config.toml
num_key_value_heads = 6
intermediate_size = 768
norm_place = "pre"
norm_eps = 1e-05
positions = "learned"
qk_norm = false
attn_scale = 0.125
bias = "all"
init_std_qkv = 0.0559
init_std_o = 0.0395
init_std_down = 0.0
weight_decay = 0.082
decay_fraction = 1.0
batch_tokens = [32768, 65536, 131072]
Each number is 128 + 32 x the weight over its row's rms, rounded and kept within 0 to 255. Layers, rows and columns count from 0. Numbers have three digits each. The size before them is the row's rms in percent of the matrix's.

# down: layer 3 MLP down (transposed), 768x192, rms 0.0721, rows 259-294, columns 0-191
# up: layer 3 MLP up, 768x192, rms 0.093, rows 260-295, columns 0-191
down259 077:136119148156169162124149123192144152152127113147175161174110145127114139063160158106134162043135131087184130133112147154101068125077147120141123093143126123077111156173174136153133051204100084127111128120107140138187162145068117132109055123179091168156139070092124227136134159097105093106157149124125130102169094133097112126062059174112131115119136165152118145150125096108101123070072091126147154141108132183087142109125142171068140112114169138073124151066123088101125125098134150112196122116162132096128100092134103098172123149171123181107146074114124143064107132110163108129
up260 100:127136139175097111138182117125107111190099120107107110120097125054135144094118116099163166152192124129126094149090106121074087144143158129145128136104150184073157087137139136133200165135138179090117139119125095113116107148163127161118056124079108146078132159100147179185068174095142139049132117112104095125159148104126222143127108143124182086138094163091119161132031167119167174076135092125106156126152136167145164088207115127116114117157131147121208135129145095151106067113151135150145102197174088134099099143134091083152117148108080149102111131148122167109112146063156130115
down260 087:124109132157150096107109131121135128076124150132152130091116185118119160162115043193126115118095094100158150056144196150160100093121165150130173128138128106170143163145189120161086091131125111125180119126158134098093099140126161113152102115141135069138155099123138138133195107169183069180129188140165119153113109157148149097111162179080108151074083159118137135135116123139178168129073124107060140121093160155147138052130083115155146147162163141123155153108157142203127158102115181076160151145130063041156097150156088123122159094099081091135120115164126097126128100091171097050
up261 105:150113175153134124184138105148158095136070169118083097152168135135197107180134109114152094115191098161155132152120091108140132139094185147134114101141138151141097084075085096097144144115199099132101142110188088127106129149197165119136130144114125133097148072161121110112092168090131123138126151128173122183119100147112130168085182127111143060075145118104093157133124134178138179159137106123079125125159117206182104101180139146160096120152067120110168100109178189125087111107158114111138085151142085206131082127085091111135140016130098128152149192129145146097187138105143143129
down261 110:087159106192107130086136175101119189133196086109113091149139132167056151130131174112152159123123111060086126103125146165146115155147076126095134158121121116075154100148106111209092129092108183198130173123109139143116124145089134128133128142144113130168159146142110098111111118144103123137155147077109128059141093094110126128173100118141137175166094145234163100211172087105123143153104123101219186082085141063132158147131151106113136132106163157119050157172100113139152114105121147154092149082150060117118136150100116126108157158151104108092093062148098131116137115158099172137
up262 115:098116137159130067108155075139150116123136164143088114140109180126126128189162112127122131087143120168127099091076096136094100130072145169178139134153158142095125101133174094133135127152143156138115104104142089125140089120218095092149143132134172158128147161163149123145139148105161164120178169126113102115124131118129217107173157080102120106114156216099091120152127179123114103089098116057089098168143135161148121129068159111154087176100112114190135114147093163176044132054133105114113055134137037174108112144169180133119123097150126180135111144134182185174149081156135146109
down262 117:123099077116096162098097155108169117110112116070131046081125146070153145183143139072099080195106126162128115163143144123098169108042107192170122174170146127176103121106128140170162143154136113128080123157069141118173076087124156061131131109141095147151103057139089142119114142097117099131157126187156091152123099165126165186148130084116131089100098158138126114187154162172069119103110128122121183121196093162170109129118126071132101094121168170168148180094137168152113086163180147114115089124125111116137156090131145138146107085178061125131125099153142092118145102124098185135
up263 098:101156117159081103119069148138102171105180148112129122143084145139139175109166112117143068153143092156122124157144098110070184093121145171164168153093158122069127114096190126158144075192142195145129098130128112153172113131190144147090068092124167099125131165052172114139142189088133130117082117055160124074148104137110212078171098108143093130106164127113140081122098131083146092083114058144153150178124161126103155095127128141135076110137049128112094143154175097131128112131185182149137138171123130126157141144130085136111148086070106117137064145135153170147134168086123131120
down263 095:165132130127138179123130097175147157147083116112103091097151109162033083147103158141148119143149081152193161180123087135167137160171124133101114140090126119106086124153103107080184104070115176172125146108153159110134183133095126129123198186088116167154144042219072134124135087160095137132139098188092201147111086126115153102160149105128056138141074116155112140151116143145079151134181095079153133071116103159107165158127147106140151162138185115145144125115109128093167182126082112130097119087131136099152111134100133067148163125148147116064061165144129106146154084131141146123
up264 110:115123184185127112115109052170113111133060101155079122108184133193191143166122141098180128109139145126064051093128163134128190120070135077102159159147112147098201139127110168139173087115158162169153153130169079160113125200122157193127141110084161140087113101160087120084145122130113122133176154094115064148122156114110138117151164111140135125124100127101165156129112152152099107088122115124039175189084133144151100130164133092142096148090128107147130122174054172092098122121169094118133097131149074105128073107094156139082138115141111140169118122133154141114114198178147135135
down264 112:174134122131114072098124157132115097084109019084052097108130087147163183153099120144070079099123098170165112153159147149129093113199174106146087131181096121088143112168138127173120159126108090176137194075088196095111159110105120089153199119169150130089121112142067130163121140116146137108143092119153147081133150147119110146137146113121118119093104162159104139108133163126143099131117116107092195188173130116161112102118152104076124111167124177136100134139146160096094122086157078097107137094158189155090207148198075092138120080134116106134098157180140109161162116135121118147
up265 118:088083141120119122082110149094147140150129101128100131064162159113164138146107147149097139174131158152085211100134154153111064119094085076117200150144123137134165100117141185133107115099173132142168119117180135064149091167171093130113156173086146176100122146199052149149132182147081132073139095168120117082122163123108103119200112087129138146113068136112196149100106115101116080087156113114139146133132146131127123095138105140061127137116223165139103115183133117067097107109125114134100128123191097166195091119182112131157138119137171125055149112154093164136107175142107129136
down265 115:152110048145157161116065132121130151073115087142126113131203119054079169110132161156059090174119166142155108103140106145099094113106166053132115153130093163117131142187086196139116134101162156130126135192163171134099154142175111132106096105074159093153165173133133143183147155084140114115142123136053136115113156111156140173170130077086135133130057146153094150162175121081170084056141152138120135118167123078159149170113099145093138136104146133156045134138170126121183123110102112115148150087119128098172115124088125158181100106142150099076168171138137183143096161116118100134
up266 099:148119158128165082161140045063102129128134157187089026157121177180157101142189107112157102133173130128145133120108103140125100125117120098075148108160154182107125182047140096118122119227197123142173152171186126079143106147130062155121133082140125140129131104145130141124115180148109180121156108165082102195138148146114174118109115114156153153132077153133192109077097161101156111145163106079118093209095147138097164151174094118113090205109103176150117117134156126120110100112128124081133106141124115126128096137175136125103076115157108149130152119107130090119142105142140172160
down266 088:133113144181085139141122189151078176157128137108176159170128086194119160149122065077128118149121157103103104099172170102081154134173114130121139150134138087064075079158107123154146088146128173145159082032068156072133134145138184172133131161142103090113132127154141092065074116161138155117124215122119115135132161130101127112138126158170142126127109121128053144147089205073134141164069108166072185151165128094108107140160153110103140104160093177109077100145114101194147118116139195096189125147119113154161114095132137129100139103088134133093153119130092124183105135146112131107
up267 098:125097136087158135144078081104156125151134152174134091146119238119115170146129126120211089148125099157113135108089111098100074159092103140083184063100102148155103118065169085136103181151108165161194145157139144156122122126152067134127117091134138175146139110082168165146125098132188151116107171141121099142130116108113172103167140107112172154151192187120151121143134098111108168147149110111123165184089135147130135113089099085067113152071077183110139121121127098132108105110106196111094111120128109156118144188193082085113148124128097148079058153172188142148128113188139146117
down267 071:119135117163064159112056134139125108141093097135155119142074135087156105130124166158144140122095162154167102051050128116086131149171166101095158134126112084157166103091069106207197153126076129130106174119136150085179143131156171146155152155200135083137156085107145080124110137155111136169141136115076102165107137159130134111127164158148130102118105123092146155058124138154190095168154125135140130125108187141110098119130130159183125142162147078140122059137096126096149141083152137115173085104144049167164104127079111124095153181101103180117118101197089180147154055103132140116
up268 079:084155105149145099152150133099158134094156141079117118139111091123148145184124136137114179131136120205131150178053177124109128152127187163117152148144115152146164142090123118111111125132124134104147158062128110057117131078160135103157157164157126178152178138209126157131081127061186149125129158086116123096157112139168164119178147136131194099096169167133135100126061146152171072115064131081112099144124115163190070139109115175126119173081125085147084171117077170123125092126088118083084033130155133130115142153128183164137095117153080128124139155105163114136152083097132186167
down268 086:152172106121126144152146170115130074122106150133125088155124143086127099101174161153103069172100180106156105098005129117135160124165101178133103103187107114140123165142125141034119128111123140110117159122146158154186134109135114132092108139109106159109122055107097123127143083102168100172153101186146151131100166133134200151135119099068056109160132125133086147116160101153112117149170142139099135072141142082177063121149103140104134135113185148186163131152118190143117120165176128144145115067130132135147157086131143102163097116153121096067224174118100099122108108105095199109
up269 097:095147131187166164126150083111157134076117140144075109165133165133176109142169111120139154145194068154131150114121110102096143100074170149109152142164069157123103165081163109142164094125150193139154125101133088105077128151126154130121131133121147143144105108102128156080059143109160094167152125144151098106135092166104189140109116091162111091146173147109113102176075092133128118122061100145085161172141100187120108110140124168096125143133088062097218138115133174166162061140093192131175106151121089150087114111150146147189122037089048123141126130088102105095105112171118145153
down269 105:208104181118113125163088159058091113152133102117171147111166056129082137094142157148164135136058177101195130100109154127132150156158052100131123108118121134116147117156104166080051139145123116135085097129128180140199183115133096080163141124115139129110145111122129159150168071127078123092112127163143162180102181125125107134148128153076126133136056119127138097082195129144160140157184126094131119097169143110174147077050138107115144152120188149146126148113173092115075130163109128128117143098128209095173118133105130119063131163153104154067179111171127100164123117085117132112
up270 064:149110139135140118151115152097134100133164108180093111136146100137150111086177164212178125186164135158160194099153138095158151135114122144081180064163117165128078133090094122136103144122157067126101138139103199060155111142126110137184170125149123146118137085148095127127123114150102131114127128140143109201082141100168122169149076043118161087103168189099144144111106151099095128146139116099136139133108171126192118132095151150071127124111126082123114095156186191138126099168098149142071139104152109083170160146098143103055138157165134069167181084121160107159164095184107096069
down270 062:095077112125135106109121132124128174132123136069104069171125158139101092163120072128129128123127112151131111134153143112121055111127162124146073149121059113085127169163186188146108119196162158135132117155215110136158159128150056098126100099128140133127183150140146129134210177147210115133140134116097126105100108108244030160127096116106120163137139091136111142148122121130129088115118177135123084106133089118103110151141098128152157113126124121056166135124092063101149166125172124131123095144143144083116151121161177103238080143105152179094150159135117109143113129143134079120
up271 091:178106143155121139077123103107135123143074122147072083112085168164125175154153118163170129114140112140095142112116148080166047109099154087140145140191079148100148164093131076134135086184150145136128082125139163100123109142216143109145116082103135159136136106148160137135152153119116138110125115123090131091140165161122189128178188145149161118074077183156160107118140143143096146096130088063100103151098135124107170108210149139119071146117132169136072124107096124137068108024190115100091091130139100131166078132141170072131177078138162173104183158184135121154127132151139155130
down271 075:104128114216080083105078141117116128114116089089137173134086148211140187135103102122114132117130144089062098104132139117151090100095168088157162141176101116131195178165136097166194130129129092105118127110097109094118189090112165109121088146094092102115105154119162116126119098129104204144166108134105107111145105186109175115127152202195146129111114154168127154154118177091143165104137118104064150101133104097078139113148200187147140166088131196118095160078166136151106108101168172137169087121105125119101080150116135093095139128161165177095179155128084126169097084145112128149
up272 101:145096130111148091117195105110175170140136131181124093144123148172143126150104136143122137077105144170115178134089155050148101122094113112126173168178065189136148218101142119139089123190175121151140121139147141116136138135199110143098128159156058152124071159127144121175147139083053163117168131095125075046125159096117135141191156078135175146158081113095178110146102107128084157098111116106140148195140134143101127089078100122071103197108169186115084095106111141099123071115151119148079104139118140114103140145187159112131126137140129117096170100159100133155108147193124144150
down272 098:115086128094100107174134098199101144156142188108124146151189082098095132149120088124131165123183105122130147161179149144123147136165098144178105081119132159133126113099103106147179135113133107215110192103091119135152165141132127120118154153132210156123159180177117111162172106147113164104104129117166190172130107202137078136095126106077074079164096110183088079121140137151109150105115111128122067112128102122105120144176117125082097106177162089141148081106141124170123154094099124136163153096156124109161119151074091184089102084098151117113056101086122152164145145049083067134
up273 081:085104124199137081103137067117107115180092139151158135105108097160157166136108071158158142128156091103073104182108113113153113160104100097144136117138197172121189133092118143142151086136136164152120092146187116120125097159178099123125129130115121191098117164138171142120084108102139165094105086100113034130153155149128133085127172115137129154183104200042109143152156136134090142101107111076119149158118136130132160114147157064098102123126102185154116115140097158107076118064115130125110085175163087168122106145137145061142145078068191179114133135194176184180127129125114155136
down273 090:102099094186160128154152101119148119187116074181198162107108121161165187137110089157139121148171062115074110115074104105123112173065105092141138089135194200116154151113126155094094092148141181098170093165154116100154083157165155130140133138104115182103132158155212129161086128104127146132130142072107085115130188148116151105126127131132133179152091186076137131123108110075091100092147134116103131150138157083094137137124162091108095116122115174158096114143068136123078148129139156147115078181149069125116094135124129122125141121045149168122145138174149178210119081104111151176
up274 093:106149126176149058164132054128144130118129161170097086148143144134129121198156170104167160106151122130133109116101143126080062103100160115081140138160110139118124182107169126127118128130158093161121093059154106073125136163195138121139070142143179144145193088142128129153074128130155081143162152129115096124122139128137195096184128117105118112148118222100128149144113093129115101126123137069083095126162117158130096144085142152157122165101084195138131096169104161133051093108170149063159073113170044198094097097150142125153139125131117162078123140144186174124115156163142158091
down274 084:077116111118108116131086117144148086098104095096118050124193133105096111164168186089120075212107136152132098174160174167154147102044094146152108167164145141147106137131130115166152160110149119135090105115071121101160114075131116084134171113150119149138117095126072101072130178122087077163138108188129138144153136171136127129178155117152153145102092159132100145163121099177122131098083117116099126109152105121159090120081133097114099103144113126111206191070097149183084126124186145073176138079077125099125158065131152096189048106179122143146142131160123134113135118098103154171
up275 096:092124145126118171095059112154113168122103114114137138087112060118120201124120129129121169096161145109081210164177143088086141130087116096118144166133098140083135120164108140165176109119125130155114117126104070176132113153099135120154114084066120146086138186091167134121132183132108087106126176124099146129163173085126151154128110113152118106147133147137118098152172138147099180091133052110128119189089140144084156097188219107139111129138111140153112150105143073075102115083103121159149112170142088123136081168115141139133107121068121146184123053214062159143147193095133093077
down275 100:152095184095144102099180197125148099151115117177087067161090209122125074158124107089192067172114139138163091082089109120204129081112115152149115094154129088160084108098129144080138103130093146131100113095185171132099108171153090130120061107177132126131071096131166146144125114109122191125166105143139149055133084156115153171152161128111130170118088126105146127111116137141172104200129167170164179083141114146126093144097067157132123132094126125141166097145068135147132130139152140131140140085121181127093149114132075081079077158154132095099143178102145091104174118121141189154
up276 061:129120099136175123148113132125135186109128149072133068137166112139141138112131122136107142104149152138171129140134111125171142095129148121136131112125145143064109134141120073122060083100174119170147137123113104130146172137105121111115128060141118129072174095113115143155167154096129146113147187127100104086207142110000220097202123138136122147085147118166116182117096125132125133117152022094143111097156160130168119167143128125171079088067126179140139124134118136121095112109160111119097054144131105145121110107132138150101120057135061179146179124116053102107122116105157177159
down276 116:132129136159144185096121137165138123136124113183088064151118147151109112163075105114137123152158158113099122085127150255138123133144109136120106108145080173153125147151180149179098120136109162122102142113150131146107148103147088142105153160143119121122124134142174150144154142115160120142129106108148125131150116118027061126124108136125131138150132070133136136123130132159168061120088098167127115127137099139123151125153141126118000115083137130084145114088134125145110124003117122137101079180119165153081123119129127130182122142099172246115132122090122163154099152115157081152
up277 106:090149155115109071077122125195097072145112170145062111130097096146217102165149128147161139161120134136082154154099132129070091099129091129054129104093103128074172104086099131149130156127155179166164190120106134162119115141197077201147134134113123156118151160148107107099137107172129156080138136165101066118143149108108140116121135099166113111060177113155160137103130122088108117072141131120106128178097125173158106095121078179130097195120110129151161113232146194172125105123108191169120121161107093178147139111109190143134124104111112138118077103169133126142145147134138170092
down277 115:141065121145132160181132114163109141102088091123183098127148097145089220141131089167119113112132074058177115142144126106106191113141141139165120132169128087110158145155111189134142130170150135142122082115094079159147149111111124124121127122100097161090073097127106144129208117140091137167177133064110126125145139181163154095106100101146119234080128119121140143143111144111171120105103123172135171130054118208153109146083114096143104111077073194142103186107139169078109171131141111117129109164087149138110074116131109176124114099108087131146195115159140122075096093065140151148
up278 104:142143136074137168147207141128135056145097206112088102121128162133196111153137132108133103101124143128133143158109230183132109129129180113079091123155100108117139150053145074116095124108095157121121205138117155130155136118132145142163132130142140125096195107124061112090129130116131156143160155095132079195128132109108112102121161129073150148094174114137092154086137104116089120141130135114130175166133143179181096036154116136095124131125121083134194117153076194156119158124155130127057154123142125089082081066104138072174135132144142112079070130098145122136157154117123178079
down278 113:126152126215111115123047138136094212118144038131172136109146094135069144111145133123168135186140116075146070103118080091114144087104096161146104193126163183113091126173114128136117143145126081127135025139110154118115147118100124130115150158127092118146125126146159142173179116129131105088086109178149199095151105132126151110115122163153080134119052144158155096173189112103143168113139120164126098114096112112092147206120177122161148150118144119115019152119178113122145063141115133181146115095151115139123196177138123138072119124102113120124147122117117090155141101131148114156
up279 120:155094153150130087154149089094144108103106113191141086130125211087148130169141131122164086136201149110124136134109145151171140048140131083092123165133120167118129145103147158117122102168166091107160118052132158135122150111109090105112071142143132114134163097197118197103150125132103123095150147150105076121141179123105161119141138119094152150078031129088148100168086149122164124163194090089051123126107147167145143134103154096102111120144152102119169119161156120086097070141136120179124118158204153201123125133113123037054133145088127119153092143125137098102128164142152149191
down279 134:144114147129118097140129118119189069135101216136136138151071121130124112165124111113126095078101141152114119124135142150073108134105091174117116195181103076087170160108103151151184113112157101154095157133170090132133051164125166173128137111177205181194080198156103127092133128153114176204140122170098067109105131101147133061159093122067153144146137117114114118172153081146120097140159106138092113144131093092118109109141142165116131109123170193120135096140101155175093162132152082164127103118060168061188100081104138131130141120159096150084141156100108164100102069131130129128
up280 088:148088177157143155090142167134206159151177131148115131187111157181126142146075064107098099079119121105116186105122222170128065107115145050140158175184106158133151161152144170100098064122135162134077071145089154126127148144089085188133162160132065174157107158137103112128145121141066091141123094105119068126152126146138140138159193144061140180159134144102128122156124068095104117093134116126155198144139139151111134142124128138078132182067147133171099135116082094112117110129145111139089108156106151099130127166120206106131122125079155120063148092121160103157130127140127151124
down280 099:100108084101159097091172054144087132085096120117131110119122097083138105114153142162180194142125129142151117188176084106180140179175168126144109091110095123088053121091102124135162167141070120119105178152105097119088094130112147114121097148193167075145117104136144162120144161192144163142111099123127189073116112173100089120126101177136121114123167115159164070088152164115099105206122151116142061122137156140169074061091106147132105113176108119091111107110169144149171189116134153155135176098135133123137103083202127121107125159170161138168125116183077114120124085120068145142
up281 115:175111120142104093130099104056150131114126113159130094113110222094114107144153096115207118106123134132107109147109149125122155124115161148120211124139097133122147181063161160128144151182189129163190103151087142162122109119123101144110141095127175087140147134118143138125126119163118158062142164181084139131145135107095159108232110140139138126128113168089187161120144137139124127146158056122082097153105140120062066156129121046084105103129067167096088138143144080147109076132179178144130120136197141173159129153100085070100109155111135130112088100111194067131127160124148149119
down281 129:078120109132103133103144172147150065086136179113138126136171210174143115109144156130109132086109160124170124158182123135150115083141156073177164110109130092087091157100168147142200078109115130179117125129176122130086140111093119084112199059108159172088183072103161172179083206194107087109096071127136142167151125100077092128127103177161196162113163096133138119169117113086167126140145111126142109159119118164102132089111145104090125137136101114130154158112185135090143082118108112125186136138134094116090113157037116129179124092155155132134093097105123117126187104085128115127
up282 100:094100185138176122108189117178082126162140112088147122112037128161155114108109115086089124118127074105080128162105182175134072088108151115093152145141160148119185169132205155131107104087123126119108069170111130145132165170144115135121149129112077137177179145175120111144178105081098187125119130072132140122165124138128177113147173110144157116138169137133142090150067119177116122077097084094122160126136143160065156167132117119103104157121124124148111100162079122170096016135171077191142123132148118142076155140158135127076149171145122105100168072148111141169105100173136154174
down282 115:110111105124117141091145073106126076110146083132186115164173144085165108119150142162178164123139115143073146141096183127141151144120126133170174136126127137127104179060112091093178116059115133109178179090210146126074094098049129114125115170065139157139149167152128107086113164132120152119121156116098178025130168144133115145075107155090139086110105127153138074158130148151117119192085123153148104078131168174123151101147062095096116103147110130084114119143128132122163141132151160126169117062103154099113077074129151178158139147170104164127128069144119161102155070142171145188
up283 110:138133171155132153074136167147077088153103134146132121164096100113158132121121129157129087148126138162129135151120192128095084134167133122083159149127116180061194118118159133122213158146129144143194137079116134136123186158106101132146122083081122117125133149070138138165081122156085131107170127119106051194157163148121122178142223159114126093119118146102152090097129105162127153119136094067175140140090152183126186161072154098157112160039117149166143116165084112122107115094122145134116115112126088092129141201139167149042126119105061127169131073151185128095141146130111141088
down283 110:159133087131113056138093130080126178138131086108132136106165126126106125134110138099181134082119089128134122107139126114160143101118165173183076095112135086174085173170035127107058067131191110177096127136115169115132139126124115152120118150159163113187107132187094100108160143133131093171125105137139165119127149104135146117083088139143118108098129148131119134156149104108097117119121157166101123125111121129120125079164138155109119117186101184100090180068180150087146163070081070196153131140113117147110130123120154139197156112170175101173128191107040185207140089124183135176
up284 102:049130107098133039053188100102105088190140112162130120120151161122133128124134147154165157144120105094133123101128131125122146122148118115082105130188171116117177154095121115120182112139110095178149173123079128110129096118174153125192107122107157147068090087173095142134147088159126151072132142154108104135171125116099150105172127062079155137155146165131152154110086140135079140074145074129096101109096144130078109169119141096141078145103180213180137055165132134102053142075108143066146148198140106087165155144131151113106189142116152136109102161162086130108134169159102112156
down284 108:130177085122151138128132126122162163145112103134132098120195126129095084102141131108162163111114114097131165122133088172115177134188083073113104050127078158097224186173143145149131139157036146155177147128110148125129100164078138106133125116134208126135127122076074135196095076093104167085116152127138149121133102132135111049115119168074111138142117142112154118077144118111126120139118085137095133135093187160119133133146113126108126105134185176116169105090109102131061101148093125187134087170113168108129098126152158100098202119110130077087105103161099091152155172177135135205
up285 095:104119127130110126118193104111194182153130083113076133134125153127133146095139093159117134132122101152057127198170103112091089141072081066086209111106109121074143109100167103137128175147144148143194144159129095194120100109184135144141140074138116120124106179101137133109097135149111117115117148160146160058121152105121113115113161109171113091108090132140160147161131110183131190124122113153088160169085121142081201132103119072142102103087103178095063105147039087140121153122125170109164160121121084144111105178159136129132167058158141125108079135088161142123120189085139074160
down285 093:141142069152094109165135170107088108107092131069132115132094110085077094151143122108114128140136180135184130068054108160139173062202088183157055122087134144126122145177039202106183122122145138179071083125102149109122171127060147141142104178124093178109125103169102130122164163168155175125172117135118114158130111125147159146139139106082101160120122124114134154080111146103142099136182151114178098096142149125130113129163097152139101106177156145187159161090147123132140140136141085151146139127161123156081119067063094115152124192147076175145158137146124139135139062112142130074
up286 105:112139202201070137127111170183126129121124073130073111165135157101140138133118147105121167118133155186124107121161107145080105080106152110197143131144110156160154145101110141116190117111141146114100139101154147100110166124167139120156079083099121160111109087187121125153087196108044100096133110150101137107162166113116136205107186155118154120165144194103094098164142092130102087120121090093110083122093166164096103173156206162150127154141072141107107107114135131088103099097136136102128143171190143098133091205144141120087113087046110144136149082178062155090107126098130118128
down286 101:088059114108170123140091181106148179119144154098150120149214161116100115133131106119186146098125119148135119156114142134142159158101053064139069116136158037129131169067151083145172152195101101123110152155104150138093165184098156128128074113134141140117097136104158126128131095119161144131131121128151105101151101177104187138104132175147106163103129133158111168101133149124140098136062127059112164091173134186083102094036112099083114133080103151151121170180148150183132150118131058187169067131138166123113121109119140142128113106152083142054126123102104139129164092084161142152
up287 094:130092102110133106121144141126155217102134110160142115101092135085135178156107134138096097109108131110040174103113195120089133103134108082101126124158155154154126150117137119135129137166131159181160167134156132140155084093092093142090126132071088173139165164078100142085135142127062077068145118144096112121144154188114119161156139120110164125131186123168193083163152097142067154131151091118150093191122142172079109163156104156049133112129148121184158142196120092113068070100115170169128127185156156102100095106089186116196121144118133135113123131135142105209150173136089148119
down287 098:178146172121138089119143178108120120087160098134128141105094146100114112133128129135168152138071163105109165134143147133239113160169159125070128110163119106103132131116145120158092188142086045072085127161174132117189158169091114130150056080138116117165136100109188113146143105093152090093156122122122085166121081123124117203094169078107138064085120118115092200118139137129129122151173110127091142082241089111128151143178102085163132125135146135146101141131095155173141151127117170144139123149092113085165149126151148070096104152142140135169123114164100121129179095158093093062
up288 121:150156066171081097134095110127140162098114120142141121110100135116133180154148097168114117136180140126110114057134136122063158111140132110149160105131142153111116121107153110132161180128099126174112135056090160129081086094120104172118106116047106183096138141084155192129116141169134089073134138138129165109170110138116156182115137127186149082130184158132133097159130144147097169037151130089144076111132202190141120150114179131088087136114118073139132126166179116120126037122122207140178116143182119126122132133085162089182133099046116166190095118129108127166136119088132121121
down288 136:181097095073154161143110155161105027139099165086062118137115102169119121125108108042186150103105102151123114168178121134126083110187124163126111149163145137163214177127128153156142120146163132136154168150147119110193121172122143148135144064104152123176114115215077092156161115130149142141143145070130052125120181107135120089104096088096139106182103157120131158130130133106087126161103124132125165167166098097154133105160096150199133160130126142132156055159118158137124108124161078132109152081148056107097140132133086088113109158149077110081108117189159146135150142126153101087
up289 116:168124135132159115133193040056132150167072144162106060123138175105108165226191160116132135130146181096124140112092138133153124150143161116135153141133090204122153128086203103099141163142157136138156141081128103097112097113132116145136082110139153159132112119116150124088101139157129119109172131090101085135110171135109191134172173106119165120098126150144155136155117126114116161089160082132069093114099158169131110111118184105078094158107133117161100132188154141111095156081124149097096063163174121141132061135129128070118086134174111170164073131159089150174185076089155177153
down289 116:171099117119106123146132151137112097155117190143166086081046141130162068105165134099173122066127164123138108114118159151106198077160099106163090107194160105134122140116156115173121098131134159140155119157135078112107147111161118107168141093122170152149110169124168112113133128079157171130119147106164111161150092093103127081125114137156112092139140142112161090122104187161122098169160121148091096156124092140126142135207123139106066145141077113074212113116123138087104169130084117099119087093102133032131102171106125128090168148142189142062164210054101119146151147132073171163
up290 106:147132084198114105112070102166099109119206114172113116122168159179160199140142139167175142079150124192148071105151120106096111064096139181119157101181178144136123169116119136140125086175211084222116102124143122160159148156166109150145117096134107120152098089172119138129132111113086085148165117112145102121133141168112177079146156159159123120101145126137161095138119094111094142085105106138115064132129182140100096152125092156097117129071015154118093117150140149126147129148161208095121132151136095126189133147133107113105152074052105118138107117149118180122104110155126138140
down290 108:125187131182123163191104114130100117134173066101116123143159184085146045150090095047166115101089154135148097159065169127120117110114168130135180080144105113152120147122107085172090118111156096095168132118108123099084145141122130130168133199179103186119116150162115097073142092190115104086124097131151146140105158171142093131124142158124115123129143100112095147134176140228111161060099129141086106171117166125136105196095129150117112164134117158151121097136142118146084149101111139113109117120112128158167128137108217133090157162123110120193045189133144114060131118130109135073
up291 100:112131068113171083138138101176123193174170151159131110096077150133138118137138094090101158124128095083077156073130131113142179081103115084111137129136121159093149204079131180143107205090117174134177154138127176115097044109113088123140144117079089149167116123156064110084156163131074109078151130159126169094147110161125177158160132066151167137126150137130118172169152168124048148094120101137086100119136148175107117169159119150155075147170092146143045164183145080148133094132157155166155115103141118114101144099120114124150100161074125107141118126095084110135098167145130144196
down291 104:115112150201139143065079139090130088037095146146140135131128088154116139144128155123103123109116126128159151174103163134117084123202169160150103105154114092147064149178129129160200111143120103162159120095101077120182212137136132132117076106123157141124084084160224167149094119156144159159106127102180114185109105089141092108089096141081117102158167134119115084106098119154147157138120178073116130148070089135093113116132135156115134120097137114133104119104117198061160142131168095109120097158156060111206114116092181150099128131151163140179111113170186078158136132107102124134
up292 106:110159098170092144085134095156121103098109128102125116113088146153104093184130073191156156123176105176101083092133116088038130147144090123099157102188059106038137129128119105116184139097096145118109111125141218112109087131127096175112078116095162161153123126107164180142104118163125091120165088114133098145157104099111186141152178154158125187177145195151100118169134091089111147091131113101138090111134224139146104139129173149123078109133146139129085149094139148143110144124140167153142110123132144126076138086076184078106154147059137144122106111124132179205115124095134132158
down292 096:158099079151187148137153128178155088180136148119112111149199125114060081154081079134160082068160109163095104069151153132075092084153113174151101128116140145152130159110111158171077087143160139146147117094164147097165117175141159146102165110082154079148153120136111086158150129187190167099146139127092102047107087155117094098096123096071104097159124156127190131138153073101094083137111090102125113130112176107168121086151099150161097133124145128116201103168130170111183149121134168149159112115099107145139107132131124141137117116125097117170150055183166129097187177108190119103
up293 098:144114129155137049115105100158164164126147144189084086102148171153151105153155190132154131129123140095101113094066161124083139132139118145104145139148113132117191204056155101179151129183154127155180148108127196164136069129148094095135112116121183126119133136141114110092161101134093109079142181180094074148143121155084142166130141115159120095146121170155199134160116215145084114165157097119089111127122077155132141150143085136118111120108110162155122121215084160134103139134159069075079111121141106096119152073156127051102123162096156140108110139128181078134095161155088166091
down293 077:078193078156168127103172166107138130135106093116132165145140122141117114089118106111142174114092198167124099107130120106111120138134091075162158058121130171075145059118096171160158092105109131172111189095172095109167144081108111123119216094160112080092179197110128140140119155166082126140131120097065141067115147074131129129106164186140105130085187158205113124129152110095153144155093119104125138130162135120127111110125122160195147101126083146141114080106129156147122123114182145167155109161118152114156116186136097140212102100171146135102167114147124115094188075072111104094
up294 102:129108120088137129084095147122105198126116199155103087126205168132170184180123151137158163184180138117139104086119118123125164103123121134103100061110101108082105140056132172158136171104110231130133160092143123174125075116119083152134136076109087172084114133075183156107096101162168153055122149180102098105147137146122149148115095093141116149112101143131144133171135121076107105047156106126105119136087126130175091065192153092102085158141097072134205167125155142110128144131102138128117122141114058133142107126182108128164125096127105140165139127179140110130153085158111152105
down294 092:170151155159112111117103156126119084127146082104150139140105111186101131099104122132187159100147158189146140139109170130182158136092072126109163130078134193124155183160145096156113148152088091176134111134108122141158165106129127052112130110143203075137116156154065078147118153093137160099106136190101123134130106114138134155122132148119188124110160123100117101085113111112148111132103064112085136148153062104142176248118169151169135086099152145111121101090147166154115103120088112157118080061153124169098094139180142107107050130105096154121153082132106085104140181198115087176
up295 099:176098127149063155141146166120122073122116176181128133163113182083150074189131109159131123102145112136152157141140160119182107111155102116156105054095097180120157125097142109143144175181136082113167081094121160168151125089119132153136122053151107170114192123115135154095060132149124168042105143108079118155134139158095145127135110136110113169067164105084089100052118163140157134126155095119134173143125140160161127089132164085061127144138090111153142148134135159155046067118131119127115108179145082129120090145152130099112176151166142145140097050146179131088144155055095121091